python train.py --vocab_size=21757 --extras=["gated attention", "an embedding shortcut", "skips across layers", "weighted sums over earlier layers", "capped logits"] --init_std_o=0.0 --init_std_up=0.023 --lr=0.000771 --beta1=0.9
Each number is 128 + 32 x the weight over its row's rms, rounded and kept within 0 to 255. Layers, rows and columns count from 0. The size above them is the row's rms in percent of the matrix's.

# layer 2 MLP up, 1792x448, rms 0.0522, rows 678-730, columns 256-319
size [109  27  80  95  63 110  27  22 114  92 113 114 102 109 114 103 114  97  94  94 112  98 107  19 102 118  93 101 111 112 105 106 108  88  97 105  94 106 107  96 105 108  97 107  96  98 102 108 114 106  94  99 113]
[[126 129 133 160 151 132 195 119 137 109  81 118 146 178 129 113 108 148 149 139 164 189 122  90  60 104 102 185 168 110 156 127 143 104 161 148 133 190 136 157 117 128 143 122  90 178 142  71 154 155 133  98  94  80 114 143  97 169 117 167  91 159 166  96]
 [104 146 118 159 116 106 127  82 151 126 152 125  66  87 117 132 106 162 193  57 141 211  31 138 145  76  93 144 128 156  99 118 198 140 155 144  84 124 121 117 101 106 134  74 140 111 109 140 220 129 122  96  91 156 145 120  76 132 103 140 113 120 183 121]
 [109 130 206 160 100  93 103 149 186 158 115 180 170 122 165 118  98 163 123 141 202 133 123 141 147 119 117 107  76 133 174 110 150 132  97 150 149 190 120 151 162 154 122 128 104 112  59 135 144 148  93 160 147 118 124  91  57 167  91 157 118 149 120 133]
 [123 143 135 163 131 153 133 106 191 127 134  80  73 114 110 151 129 151 137 176  95 104  41 172 123  87 148  99  98 152  95 166 165  97 131 125 111  65  96  93 132 104 118  77 101 161 127  96  95 109 138  77 106 124 111  83 131 201 115 185 184  65 143 160]
 [112 139 136 127  90 124  90 140 110 159 166 147 186 116  90 135 100 131  94  93 156 119 142  95  93 128 166 125 125 135  74 153 141 128  69 132 140 150 162 172 135 150 163  67 127 108  84 161 141 137 108 121 114 131 145 163  98 112  58  54  90 178 118 124]
 [137 135 117  90 181 160 136 170 139 124 120  98 149 102 186 104  95 137 134 113 139  73 148 104  76  67 130  88 142 140  68 176  84 114  51 147  77 144 120 144 109 153 158  95 129 156 112 167 100 128 102 128 129 148 108 159 119 192 115 150 167  95 168 146]
 [162 160 140 127 161  72 150 106 142 125 121 138 102 125 128  99 183 144 158 122 126 171  70 148 112 111 102  95 109 148 158 148  94 146 168 175 101 116 121 101 108  89  63  69 152  89 133 125 177 118 121 164 128 146 131 113 111 156 119 137  91 119 125 196]
 [105 156 134  81 186 112 150 120 143 146 134 144 122 119 172 109 163 156 134 146 210 169  78  97  73  86 130  89  86 155 119 160  95 145 134 215  71 171 182 105 103 129 107  75 113 113 127 130 152 135 118  98 159 163 136  91  85 116  94 137 123 132 116 146]
 [101  68 154 160 159 114  98 102 147 162  68 182  89 144  92 151 156 119 103 141 107 147  68 131 118 164  89 113 141  71 100 140  88 198 160  94  34 165  97 125 130  93 108  82 161 147 178  85 151 145 161 158 161 149 120 161 136  96 173 172 118 122 139  90]
 [ 97  83 108  91  84 124 133 151 178 135  95 146 149 162 111 106  47  96 110 127 133 222 141 134 114  69 139 131 114 182 187  79 174  91  76 118 134 166 157  95 131 114 126 134 153  63 107 109 108  99 146 160 162 147 121 163 126 125 176 119  88 159 116 166]
 [200  98 152 127 135 144 113 110 160 129 117  95 157  58 132 138 128 164 158 125 108 109 104 116 154 145 115  61  95 137 142 180 149 116 106 154 146 107 182 179 176  96 108  83 123 113 120 200 111 148 138 191 181 143  96 102  92 110 123  99  97 162 169 170]
 [113 114 123 141 127 125  48 152  74 118 112 168  62 117  90  82 145 174  82 129 155 116 136 125 104  96 133  82 121  96 137 126 166 119 112 111 136 104 132  97 161 133 136  88  95  75 122 180 200 134 139 113  91 116  51 137 117 157 117  96 100  62 168  87]
 [ 90  70 213 153 163 133  77 146 112 184 153 139  98 125  77 101  86 106 137 111 171 167 115 160 169 112  88 155  99 145  95 123 171 134 167 170 109 169 129 106 134 124 113 123 219 138  97 152 153  93  64 109 153 133  96 130 124 173 126 175 148 142 140 135]
 [174 113 141 151 170 156 110 120 135 140 171 101 188  98 144 124  64 150 128 137 117 128  93 162 159  91 129 132  60 118  76 182 126 140 130 135 131  93 134 121 146  94 164 123 104 136 152 136 155 116 113 189 144 167 113  80 117 134 118 127 123  65 142 138]
 [130 153 214 139  66 139 148 121 125 153 183 106  97 152 149 128 169 152  75  90 126 130  96 183 164 120 111 117 159 141 116 145  86 184 139  78 155 123 128 174 159 147 162 115 155 163 106 181 183 156 124 146 138 129  90  86 119 150  96 147 129 136 179 102]
 [138 162  92 150 155 145 163 175  92  95 145 128 120 109 120 102 122 159  94 109  93 183 150  92 122 111 119 167  92 165 113 125 164  93 133 153 118 205 107 128  87 138 112 138 146 181 132 102 163 151  90 179  92 154 129 135 102 126  75 153 165 103  98 120]
 [ 73 171 197 150 180 100 123 117 127 123 133 122 111  83 129 129 128 158  99 128 168 123 144 124 117  83 129 157  86 168 125 147  71 155 131 172 138 122  77 187 126 113 184 100 102 127  63 107 110 161 146  91 142 129 119 111 116  92  80 156  71 108 156 108]
 [182 164  97 156  92  85 117  62 127 200 152 109 147 139 154 113  69 178  80 106 136 153  92 118 160  93  96 114 146 134  97 147 121 116 162 109 106 107 127 145 137  93 176 141 154 114 152 125 129  69  70 138 125 136 106  86 115 123 160 127 166 175 102 155]
 [203 142 115 165 122  89 104 149  95 118 118 172 151  84 135 104  97 141 112 144 185 131  87  91 127  75 123  77 194 163 130  72 147 131  85 165 131 151  93  94 149  76 102 115 117  90 131  90  99 113  74 132 124 172 101  92  94 158 116 123  89  74 150 155]
 [136 166 103 122 145  93 124 143 173 136 148 119 175 124 156  62 105  98 144  92 181 149 106  96  85 121 126  99 101 137 108 163  98 117  83 130 129 161  80 131 107  92  66  39  98 164 157 116 131  94 122 115 112 131 167 151  69 155  70 140 158 134 125 121]
 [175 134 228 127 144 138  65  92 180 137 121 139 133 143  58  98 128 122 119  75 134 127 139 155 165 144 112 114 106  99  88 119 144 121 126 195 148 126  74 144 120 100 130  94  97 111 105 120 165 157  71 144 138  99 111  88 110 111 105 131 152 100  86 110]
 [170 145 134  99 114 118 104  75  84 198 161 114 159  94 156 161 127 127  62  77 152 149 122 130 135 134  55 116 130 219 134 139 121 172 123 121 124 154  99 155 137 162 121 108 143  68 104 175 136 161  87 136 125 130 144 112 122 115 101 165 121 123 172 105]
 [107 105 135 100 158  73 112 164 147 148 133 116 105 103  89 125  96 155 107 121 137 116 135 162 147 149 116 117  94 145  78 157 154 125  78 148 179 111 112 146 132 127 130 100 143 123  91 119 187 122 120 138 135 121  86 159  86 115  95 124 121 191 132 140]
 [118 124 139 128 168  92 113  90 126  97 154 134  79 122 108 149 145 148 173 128 155 154 106 113 134 119 119 114 145 124 111 157 140 160 159 158 107 114 126 116 141  86  62  85 151 121 141 164 183 155  94 112 155 162  83 111  77 146 101 130 129 104 115 140]
 [117 174 163 169  89 107 131 122 165 189 148 120 158  98 151 180 137 171 123  88 138 141 144 171 157 152 155 157 140 100  77 154  90  94 185 120 112 170 136  71 132 132 169  94 107 134 104 162 155 187  84 168 135 109 173 119  50 170  71 176 133  93  81 215]
 [174 142 133 106 136  73 127 182  91 146 136  84 110 125 104 132 126 126 121 140 140 142 110 149 134 164 125 107 162 101 109  79 128 128 110 148 112 106 148 121 158 109  89 112  93 129 160 114 130 158 107  72 112 188 121 162  74  71 113 101 113 130 101 166]
 [148 124 104  97 124 125 134 100 124 124 102 123 176 179 144 108  98 172 102 199 106 135 123 146 128 138 134 147  89 115 122 174 142  80 130 167 175 138  66 198  91 130  68 116  90 120 114 134 118  84 136 131 145 147 117 121 103 177 121  96 118 161 158 157]
 [122 143 182 148 165 101  88 133 135 111 105 145  56 134 124 104 108 123 122 155 163 130 150 178 113 139 115 116 100 128  70  67 140 121 112 188 182 103 146 182 167  97  90 125 127 176 165  88 122 134 148 101 106 120 161  94 133 106 137 177 171 144 119 100]
 [145 109 121 130 181 113 157 144 127 146 149 132 129 150 148 163 174 148 163 118 101 134  45 103  57 179  66  84  66 183 175 127  90 148 150 125 124  79  91 114 150  61 160  95 102 158 182 109 102 142 160 127  88 140 107 161 121  90 100 172 114  97 166 132]
 [111 173 127 117 160  87  86 116 138  87 126 127 108  72 138 109 145 122 154 115 152 117 138 122 148  92 149 174 149 180 139 147  62 148 127 121 143 120 130 118 118 125  76  88 173  97 127  81 177 133  66 130 144 124 124 124 122 116 138 116 150  63  96  93]
 [200 143  90 101  94 113  87 153 141 134 156  92 130 185 104 162 190 156 103  88 137 131  80 127 111  90 160 162 136 110 141 160  99 106 120 174 123 107 124 164  99 141 104 130 164 182 175  92 148 158 188 138 200 113  67 117 111 124 178 176  93 125 109 137]
 [ 88 148  91 193 114 117  86 148 177 145 125 127 156 178 115 171 116 114 162 134 174 160 141  75 145 131  84  88 135 139  80 108 133 133 145 141 148 127 106 140  96 146  96 112 150 108  92 141 131 149 147  53  75 114 137 145  95 140  69 139 145 159 131 176]
 [134 108  73  92 151  80 183 130 170 118 101 142 112  86 138 111 132 129 168 151 131 164 105 130 114  70 121  96 125 172 159 111  80 211  90 153 154 172 161 108 161  29 119 129 193 160 175 151 165 110 135 132 138 171 131 157 128 123 167 120  65 179 140 175]
 [190 139 168 138 125 128 137 152 138 112 145 158 145 168 186  90  89 161 110 146 181 131 115  82 161 152 136 155 104  97 138 119 126 154  55 181 106  97 153 133 122  99 103  58 121 115 118 129  69  79  72 165 108 210 131 124   0 199 171 123  87 101 121 108]
 [186 170 119 120  88 131  75 128  89 131 182 119  45 153 182 114 136 111 153 124 111 109 135 154 140 124 165 169 124 137 164  91 112 127 108 163 164 133 158 121 151 164 141 114 169  90 155  72 144 173 133 197 196 120 133 107 117 153 136 115 154  73 132 123]
 [ 85 158 159 145 183  89 118 146  87 104 199 133 101  92 105 155  88 163 141 123 128 117 133 100 132 138 115 157 105 134 100 146 107 138 154 178 126 153  82 135 114  87 111  91 169 111 149 109 134 147 132 119 156 161 121 101 133 125 111 137 107 151 120 126]
 [116 110 161 136 130 161 125 175 133 132  72 166 180 156 135  83 123  63 181 171 200 198 103 152  84 118 119  93  99 120 211 191  93 144 146 131 174 165 109 142 122 126  86 106  92 137 157 140 134 169 169  95 165 170 125 109 117 104 104 150 124 102 194 166]
 [112  97 124 107 150  57 128 149 155 137 164 124 131 136 153  94  67 152 101 171  91 139  69 140 116  81 113 130 109 200 150 103 176 153 102 136  81 153 162 134 116 129 171 149  82  72 167 134 107  85 114 152 138  81 134 132 103 158 119 183 110 146 149 139]
 [121 124 109 117 107  21 144 139 137 123 152 163 120 141  68  95 161 154 116  88 118 162 148 183 188 120  84 136 139 127 134 162 112 129 111 165 118 201 174 133 129 138 135 102 116 102 133 111 154 147 103 112 130 104 131  54 125 142 134 168  56 109  96 115]
 [177  91 157  73 117 137 132 115  84  65  90 111 151 142  83 118 115 172 155 121 140 113 134 161 139 110  95 184 102 107  86 120 115 184 161 144 105 156 139  90 161  70 169 132  85 106 118  97 132 127 164 135 121 108 130  98  95 170 111 123 125 113 160 166]
 [137 133 133 164 129 127 124 127 103 167 163  68 177 129 138  90  80 144 138 110 190 122 103 143 119 138 125 131  63 146  87 160 153  97 113 163  72 163 219 124  83 157 118  81 128 122 125 128 101 154  74 126 137 132 142 120 114 162  61 104  88 157  93 202]
 [ 60 204 152 110 134  99 128 171 108 155 131 139 119 125  85 135 140 188 119 126 190 111  95 184 160  61  63 193 167 125 132 119 118 110  97 144 159 118  68 153 137 111 180 105 127 180 143 102 124  90  97 166 109 115 184 134  86 125 126 157  86  48 143 161]
 [199 111 107 118 124 135 140 100 221 118 186  69 163 155  98 129 189 102 131 117 111 159  87 113 147 176 143  98 110 133 116 131  89 141 110 130  43 159 128  62  96 150 123 108 100 196 100 165 130 136 103  74  82 144 156  93 107 124 118  69 110 136 134 125]
 [182 148  88 151 139  88 123 116 143 147 136 149 136  70 131  71 140 101 160  98 121 140  67 106 110 106  88 135  82 130 151 109 141 157 155 115 108 119 124 164 155 119 195 124 109 133 136 188  91 136 128 126  80 100  80  78  79  85 133 145 155 151  98 133]
 [ 95 105 110 104 111 155 140 154 112 121  78  78 137 154 149 145 175  90 105 127  91 136 103 134 109  90 156 148 147  90 140 131 146 121 129 130  90 128 163 124 125 116 165 115  90  91 138 128 147  49  67 124 132 141  86 118 103 187 119 123 111 150 180 119]
 [ 62 142 123 170 155 124  81 135 113 110 145  93 147  86 162 120 120 137 197 182 107 152 160 134 126 137 130 132 107 153  67 165 107 170 200 157  95 176  75  50  37 151 137 131 119 110  64 151 149 159 164 107 108 111 106  99 123 137  84 149 113  98  86 151]
 [190 161 101 188 177 107 120 139 189 159 149 122 129 145 141 128 152 163  97 150 181 191 148  98 130  66 125 148 117 110  67 106 129 126 122 202 137 147 120 146 116  77 108 137 103 102  88 128 137 139 164 149 148 156 141 133 116 146 131 163 154  57 158  99]
 [150  78 195 162 182 150 135  88 124  91 156  91 116 151 188 121 157 125  96 167 108 150 117 133 149 132 118 150 105 129  89 175 140 123 144 202  79  92 130 129 109  97 101 124 123 185 125 109 124 145 127 149 154 103 177 113 124 119  98  89 133 155  96 128]
 [110 136 143  88  85 139 125  73 108 156 206 132 102  89 108 155 132 105 137  77 146 131 163 121 106  80 104 114 127 101  97  94  88  84  97 104  79  91 112 143 131  48 163  86 173 139  83  89 202 182 120 153 120  84  94 110  85  69 114 121 147  95 139 143]
 [133 154 161 140  91 141 159 125 131  97 101 138 122 115 104 117 117 158  95 112 112 128 124 127  74 113 154 147 106 162 102 123 107 109 128 130 144  71  90 113  84  85 119  79 135 127 172 132 139 122  58 113  94  76  99 112 137 164 123 175 157 123 170 158]
 [108 134 148 100 145 139 106 127 190 137 141 190 165  86 143  99 122 118  91  52 178 136 153 105  60 133  97 188  87 162 121 108 132 109 169 156 152 118  78 187 120 177 107  99 187 109 188 135 124 104 121  95 143 111 129 189 116 123 125 157 151 177 105 120]
 [156 140  91 105 121 108  98  75 153 132  90 105 130 172  80 120 103 103 128 124 176 158 113 119 133 148 122  93  75  59  79 152 157 183 141 157 121 121 107 132  76 103  96 126 153 169 194 155 130  96 107  73 148 171 124 154 108 121  97 174 127 150 121  98]
 [164 129 131 127 116 141 112 139 112 189 135 145 159 164 134  75 114 207 103 113 102 133 154 171 131 146 120 143 105 189  82 119 102 138 132 153 171 113  94 135 186 143  86 113 103 176 144 189 174 136 218 107  68 127 119 148  96 101  82 106 174 134 123 157]]
# layer 2 MLP down (transposed), 1792x448, rms 0.0471, rows 678-729, columns 256-319
size [105  30  83  95  63 109  26  26 111  94 108 109 101 107 110 103 113  96  97  91 106 101 106  21 105 111  97 102 106 107 109 106 107  90 100 102  96 107 108  99 106 111  99 107  97  95 103 102 112 105  98 101]
[[149 144 159 125 117 117 182 136 140 101 108 122 112 129 114 161 105 158 181  86 137 177 125 113  65  77  91 175 113 125 171  66 135 123 148  98 143 174 180 192 103 122 139 204 112 118 144 147 191 115 180 157 124  75 111 146 152 129 136 123 136 139 152 135]
 [114 141 138 118 128 133 114 139 115  88 186 160 128 151  91 125 134  88 125 148 132  38 144 152 141  85 124 114 110 125 123 101 150 145 119 110 110 114 141  60 129 105 136  54 140 120 177  84 164 104 152 146  83 166 155 115 144  95 188 108 139 106  79 140]
 [130 119 116 142 196 123 103 149 128  71 126  83 124 155 112 117  74 158 120 162 114 170 112 107 142 148 144 178 135 107 169 120 118 169 157 153 136  49 129  77 140 141  68  80  78 152 140 163  57 146 138  29 127  85 135 128  85 191  81 134 160 114 128 163]
 [119  88  91 130 113 189 179 123 123 130 181 107  65 143 168 150  73 176 129 112 117  84 188 108 179 115 127 173 166 140 122 174 129 117 122 131 152 127 158  92 120 131 125 192  80  75 185 121 108 113 142 141 127 130 175 159 175  79 110 119  71  93 146 142]
 [123 155  92  99 106 109 152 186 166 151 112 149 114 108 106  87  88 111 193 151 111 123 144 138 151 102  94 112  32 158 140 106 136 129  72 152 132  76 117 138 105 132 123 100 103  94 141  98  32 129 178 113 157 153 134 129  89 166 126  99 188 137 163 153]
 [159  64 161 143 100 170 101  65 121 135  82 122  98  86 105 124 138 165 122  67 120 105 144 171 173 135 113 142 128 115 148 190 104 142 148 140 137 145  80  98 110 135 164  94  85  82 150 112 125 159 158 114 102 168 121 139 157 164 125 141 145 201  84 149]
 [168 155  96 155 185 117 124 151 110 167 183  82 158 150 168 166 154 125  95 148 113 153  95 116  87  87 198  89 120 166 100 150 189 112 106 114  74 157 151 124 105 161 191  93 136 149 145 132 147 150 113 151  75 187 145 125 109  87 165 163 149 126 151 142]
 [113 140 125 160 115 157 149 170 147  99  91 164 143 125  80 120 156 117 112 141 161 114 100  60 172  75 130 130 155 111 120 119 129 130 125 114  76 174 155 146  86 108 149 148  82  95 125 128 142  83  80 207 101 170 126 117 163 151 139 131 124 127 140 188]
 [130 141 137 117 155  75 153 146 102 162 101 122 119 139 111 200 125 133 118 141  65  69 217 171 159 100 146 176 113 156 143 147 101  88 150 185 136 101 114 164  77 111 107 142  93 152 107 149 164  79 186 140 166 145 148 154 151 136 106 164 133  65 163 171]
 [118 109 102  58 125 144 124 157 113 156 120 142 166 107  59 132 137 191 121 116 120 154 126 161  71  70 181 129 126 141 156 115 148 110 126  98 136 169  94  67 167  51 142 164 116 156 143 108  67 180 145 142  98 131 155 139 157 160 145  84 100 157  72 151]
 [162 159 170 101 157 137 116 110  93 125 171 156  93  76 129 124 133  77 123 175 118  71 142 118 135 182 105 143  79 130  86 152 137  58 105 173 157 166 183  88  78 135 136 150 160  89 155 168 178 106 108 110 119 137 124  91 117 108 128 159 137  95 129 172]
 [123 114 135 110 146 115 178 155 131 107 142 162 128  81 138  94 171 138 159 156 152  53  85  91 140 185 107 151 153 112 153 131  95 131 209 107 115 126  75 165 140 169  88  85  55 119  72 138 127 159  87 152 105 131 112 109  82 104 167 151 144 132 163 166]
 [174 156 113 117 101 162 125 115 171 170 139 119  92 100 115 201 163 115 130 193 171  92  82 101  92 181  86 112 139 133 119 120 187 129 116 104 119 134 161 146 138 117 177 105 146  99 119 103 119 145 117 143 151 148 142 102 130 145 136 100 121 153 101 158]
 [ 85 153 127 126 150 136 111 157 196  76  89 120 131  95  99 180 179 130 120 128 110   4 121 113 113  81 146 135 116 168  74  81 116 108  92 109 128  94 147 127 132 158 126 115 121 116 103 141 133  97 154 148 178 115 134 145 201 153  90 134 156 103 117 182]
 [113  87 172 113 139  75 117  81  85 129 146 162 110 156 154  64 146 165 149 106 179 162 158 118 156 119 156 159 139  76 143 118 116  97 111 133  81 102 136  80 107 117  84 100 119 156 162  85  98  81 100 101 175 101 125 146 110 120 136 125 119 144 130 119]
 [174 120 139 109 166 116 154 184  28  89 134 149 149 126 144 129 143 142 129 101 161 207 117 122 139 145 107 151 132 154  93 135 133 125 194 118 134 172 120 131 127 115 114 175 140 120 125 122  80 160 126 198 112 121 159 168 134 152 114 139 138  76 150  93]
 [132 121  55 147 133 122 102  87  91 166 135 180  95 125 107  92  99 132 184 155 140  72 120 131 127 152 119 138 105 186 118 124 200 181 128 147 203 100 220  82 128 144  59 163  75  45 150  66 111 139 128 174 133 101 102 118 124  86 160 125 102  90 128 119]
 [142 111  91 145 117  99 120 118 164 115 117 146 128 104 196  32 154 127 149 116 155 146 146  83 118 116 119 147 110 124  74 121 133  88 123 115 123 153 140 174 118 118 100 255  90 187 159 119  87 125 116 166 151 128  65  97 159 127 137  99 123 151 131 141]
 [ 99 126 102 159 168 114 115 115  76  87 130 125 100 114 120  96 127 129 132 163 142 117  97 162 103 139 128 104 141 192 131 119 154 130  37 161 166 143  99  80 114  88 154 104 160 167  69 166 110 125  90 174  66 163 125 104 180 161 144 181 117 139  76 100]
 [ 65 171 146 174 106  76 131 145  85 143 154 149 123 185 126  72  98 109 137 130 126 116  86 169 152 149 128 145 140  95 108 153  77 149  72 138 195 134 107  48 168  76 125 123 118 129  96 110 106 141 115  74 188 174 157 162 113 155 155 119  92 134  68 188]
 [102 106 109  80 136 149 148 158  92 123 141  99 167 143  95 125 108 143 124 126 140  55 155 178 108 139 138 168 190  88  71 133 116 118 152  97 131 149  96 163 120 110 145 124 104 169  39  71  46  96 162 138  96 115  73 116 153 101 104 131  82 117  94 154]
 [129 119 128 103  73 138 113  39  88 101  99 144 153 136 192 149 136 139 102 149 190 101 151 117 108 132 127 138 171 147 199 118 164 129 123 144 136 120 146 135 117  99 138 137 150 102 172 115  93 121  88  95 118 133  86 128 123 150 107  82 113 144 149 101]
 [158 137  83  92 161 124 190 103 120 192 104 163 135 133 134 118 161 162  46 187 136 148 108 154 103 110 111 131 119 115 142 110 109 125  89 145 103  73  87  91 136 108 147 165  54  93 138 112 125 135 110 127 170 182  66 158 168 164 101  94 132 119 143 123]
 [ 92 168 155 133 110 117  88 166 202 109  86 108 168 140 151  89  67 152 152 141 107 136  89 129 135  76 123 159 140 150 160  96 126 131 141  98 114 172 101  71 132 165 144 167 104 119 112 164  63 127 143 143 128  70 107 139 133 119  69 158 101 124 117 186]
 [139 145 130 168 161  78 142  75  79 162 146 184 135 169 159 222 135 114 105 170  91 147 132 158 195  86 128  76 127 110 101 138 118 147 178 139 120 174 166  99 144  57 135 156 163  99 185 152 131 158 143 126 138 114 100 105 139 138 122 128 120  81 129 117]
 [100 157  69 136 199 164 181 102 112 149 112 109 149  95 113 100  96  69 158 134 141  96 129 165  94 154 156 112 148 130  78 103  73 187  99 127 153 156  93 120 144  79 148 151 144 121 129 199  97 176 128 142 117 151 122 153 177 175 136 119 131 132 149 145]
 [ 98 142 140 128 121 105 132 195 131  72 145 116  98  84 125 172 120 163 131 100 136 174 177 166 158 126  93 101  98  86  88 156 129 150 119 127 151 171 171 189 113  93 134 175  80 122 102 185  99 121 197 134 126 113 114 120 132  94 227 103 121  73  91 129]
 [ 93 150 159 128 129 174  95 141 130 121 143  91 126 123 174 162  71 136  98 111 161  80 145 174 140 126 157 166  55  67 158 132 174 146 128 130 123 140 139 138 100  80  69  56 156 107 213 107 162  66 106 114 138 140 164 105 145 135  84  86 170 148 165 131]
 [ 89 159 122 118 111  87 115 129 167 140 111 144 126 133 103 186 183 112 171 112  65 140 169 154  65 139 162 143 152 169 144  83  92 149  85 161 152  69 149  85 136 130 137 148 156 123 120 159  90  89 153 149  74 131 120 147 192  84  55 141 211 111 156 162]
 [ 61 178 123 158 174  80 145 150 132 163 120 115 125 158 129 137 137 149 132 174 125 164 168 122 131 107  63  99 117  96 141 161 128  96 160  88  90 166 115 170 191 112 136 154 186 110 149 117 134 145 121 158 113 112  75  86  95 108  94 149 195 174 120 172]
 [155 170 142 154 123 154 134 101  76 159 115 156 133 158 117 183 183 130  67 133 168  87 144 149 157 131  75 134 187 111 103 161 108 176 115 106 151 117 139 121  73 149 106 107 144 149 169  84 128 152  96 139  95 165 149 197 124 123 119 107 147 108 132 141]
 [130 188 173 127 109 113 105 149  86 130 126  62 128 182 144 134 143  87 166 122 105 124 139 116 104  92 122 153 161  93 110 167 194 111 153 153 109 163  88 146  68 117  65 173  99 194  79 125  95  93 158 196 117 133 144 126  73 136 143  91  95 178 118 132]
 [131  87 164 145  95 153 121 105 142 135 156 152 115 110 140 145 115 133 144 167 153 112 151 105  98 151 143  76 100  98 136 169 164 142 100 118 135 117  54 136 159 105 179 133 147 110  86 146  67 131 115  93 167 133  85  80 105 111 114 130 101 109 161  94]
 [105  93 120 210 168  78 151 147 177 140 105 179 116 118  91 111 130 147  88 162  90 102  73 162 139 111 124 158  76 144  93 126 150  86 167 119 153 103 124  72  68  87  81 134 131 199  75 106 102 157  97 141  37 179 147 122 155 164  96 141 110 133  94 143]
 [111 141  90 135 153 144 114 112 143 169 100  83 111 125 163 101  78 152 140 124 143 130 131 114 124 122 168 158  94  95 124 128 165 126 110 113  85 116 131  98 131 126 135 152 102 125 186 159 154 103 119 143 148 103 121  69  79  87 106 144  97 135 160 179]
 [163 131 173 145 145 153 124  88 175 143 184 136 139  95 156 107 123 145 169 175  43  24 118  81 130 118  83  83  97 157 134 144 156 115 120 115 123  79 158  79  79 105 115 125  49  60 122 127 168 135 124 149  94 133 184 131 113 113 154 113 123  95 164 128]
 [118 150  95 141 122 109 123  75 131 121 122 141  74 127 138 149 117 167  97 103  97 148 171 105 201 135  73 162 142 148  70 114 163 131 126 115 111 114 157 109 130 104 148 178 187 137  99 110 202 145 113  65 104 134 158 136 176 144 130 106 108 103  77  97]
 [108 108 153 151  84  98  80 169 136 149  55 124 135 159 129 109  77 169 139 119 155 122  94 139 151 138  98 119 145 126 153 159 116 156 127  86  81 108 170 123 114  95 157 138  72  69 127 130 101 150 211 142 212  73 112 122 163 168 157 168 147 140  98  16]
 [ 83 106 108 121  72 183 143  96 144  92  93 143  96 140 150 179 110  87  62 129 128  48 113 114 181 103 128 107 156 127 150 154 193 150 100  99  65 112 131 189  83  98 161 129 164 145 148 115 120 119  98 122 188 108 131 179  82 129 143 109 157  83 118 179]
 [191 160 127 114 126  96 129 128  87  39 149 182 141 119 117 133 160 204 133  65 166 144 159 113 148 126 112 153  95 160 168  99 145 123 159 117 112 112 161 138 107  95 128 181  85  91  94 202 109  36 142 196 164  95  93 152 107 111 144 154 181 118 106  89]
 [153 129 133 163  88 120 109 106  99 145  87 185 111 113 178 131 195 126 119 154  84  74 140  98 142 187 132  83  69 156 145 117 169 144 143  84  97  85 102 146 123 105 102 157 138 119 181 115 104 107 132 137 146 142 160 146 139 143 153 119 138 110 163  85]
 [124 150 145 160 157 147 136 136 184 112 206  94 112 102  92  90 130  66 130 180  59 180 116 154 146 185 182 102 169 100 121 157 122 164 193  90  96  69 115 183 105  99 101 174 134 149 109 116 162 137 120 126  97 111  70 144  82 115 120 129 162 178 172 152]
 [ 97 119 175 102 195  72 197 105 107  97 136 148 167 113  65  77  63 135 107 107 108 142 112 102 105 152 154 126 178 108 165 127 104 104  60 151 151 189 121 140 108  95 110 141 139 138  50 168  95  85  92  98 151 136 119 210 148 126 157 147  98 113  68  88]
 [174 169 130  92 155 130 169  95 158 141 129 137 130 113 106  91 195  94 184 100 160 146  52  92 134 136 101 159 135 161 143  94 148  59  81 129 107 151 137 133  96 153 104 103 110 109 144 110 147 176 110 130 122 147 140 113  82 159  76 147 139 122 152 145]
 [105 127 153 138 141 112 107 155  81 155  79 128 112 118  95 115 105 110 148  62 131  46 197  91 107 103 110 114 132 192  86 155 137  71 142 144 168 146 166  98 115 135 133 148  77 151 124 121  74 132 143 154 134 100 144 106 144 185 142 123 100 120 131 162]
 [197  54  99 164  90 155 148 164 142 119 180 158  93 144 173 116 165 140 140 122 116 155 110 133 136 115 133 138 177 110 171  95 148 114 114 125 189 124 204 130 153  77 113 187  96 110 119 138  58 147 147 140 153  85 131 160 217 164 154 117 173 128 159 142]
 [128  78 128 118 102 153 112 108 152 143 133 110 165 146 106 123 166 124 124 145 136 166 134 144  94 123 123 150 104 126  92 147 150 125  93  89 141 150 114 114 139 110 115 149 151 157 125 105 131 141 128 155  74 198 148 127 200 136 134 112  80  81 120 121]
 [123 155  67 119 138 167 145 175 130 158 131 127  85 179 161 142 149 103 144 129 113  82 124 162 126 165 139 148 108  71 100 120  73 115 164 108 123  92  85  97 117 108 138 176 163 149 195 147  89 149 161 138 138 165 174 152 160  87 150 163  95  98  99 124]
 [109  96  89 107 111 175  50 127  99 127  87 106  79 154 118 134 162 136 150 114  83 125  92 139 145 109 150 132  97  81 118  48 138 131 190  92 174 116 150 111  51 141 106 106 165 140 101 122  90 101 151 123  88 104 134 124 165 125 157  76 132 109 127  97]
 [124 120 116 110 139 111 100 112 102 128 153  75 153 156 112 135 112  94  81 109 128  12  94 142  68 112 179 123 138 183 139  72 128 155 182 125 125 199 100 125 123 140 143  90 134 128 121 189 102 128 152 119 115 111 162 101 109 110 164  99 153 123 106  98]
 [164 144 110  88 177 125  80 123 164 135 131 112 169 153 180 157 144 172 172 163 242 114  81 121  72 132 152 114 183 106 143 188  89 108 148 119 142 178 131 145  68 157 118 129 164 169 155 135 175 145 134  70  94 138 101 123 123 161 158 163 189 187  88 129]
 [144 108  99 172 111  93 104  73 166 150  87 156  95 159 158 119 149 175 119 119 153 196 156  78 104 130 112 123 116  95 134  51 165 103 171 175 121 166 112 127  85 137 156  69  83  82 113 124  97 111 163 123 102 107 140 165  87  86 168 201 159  90 148 109]]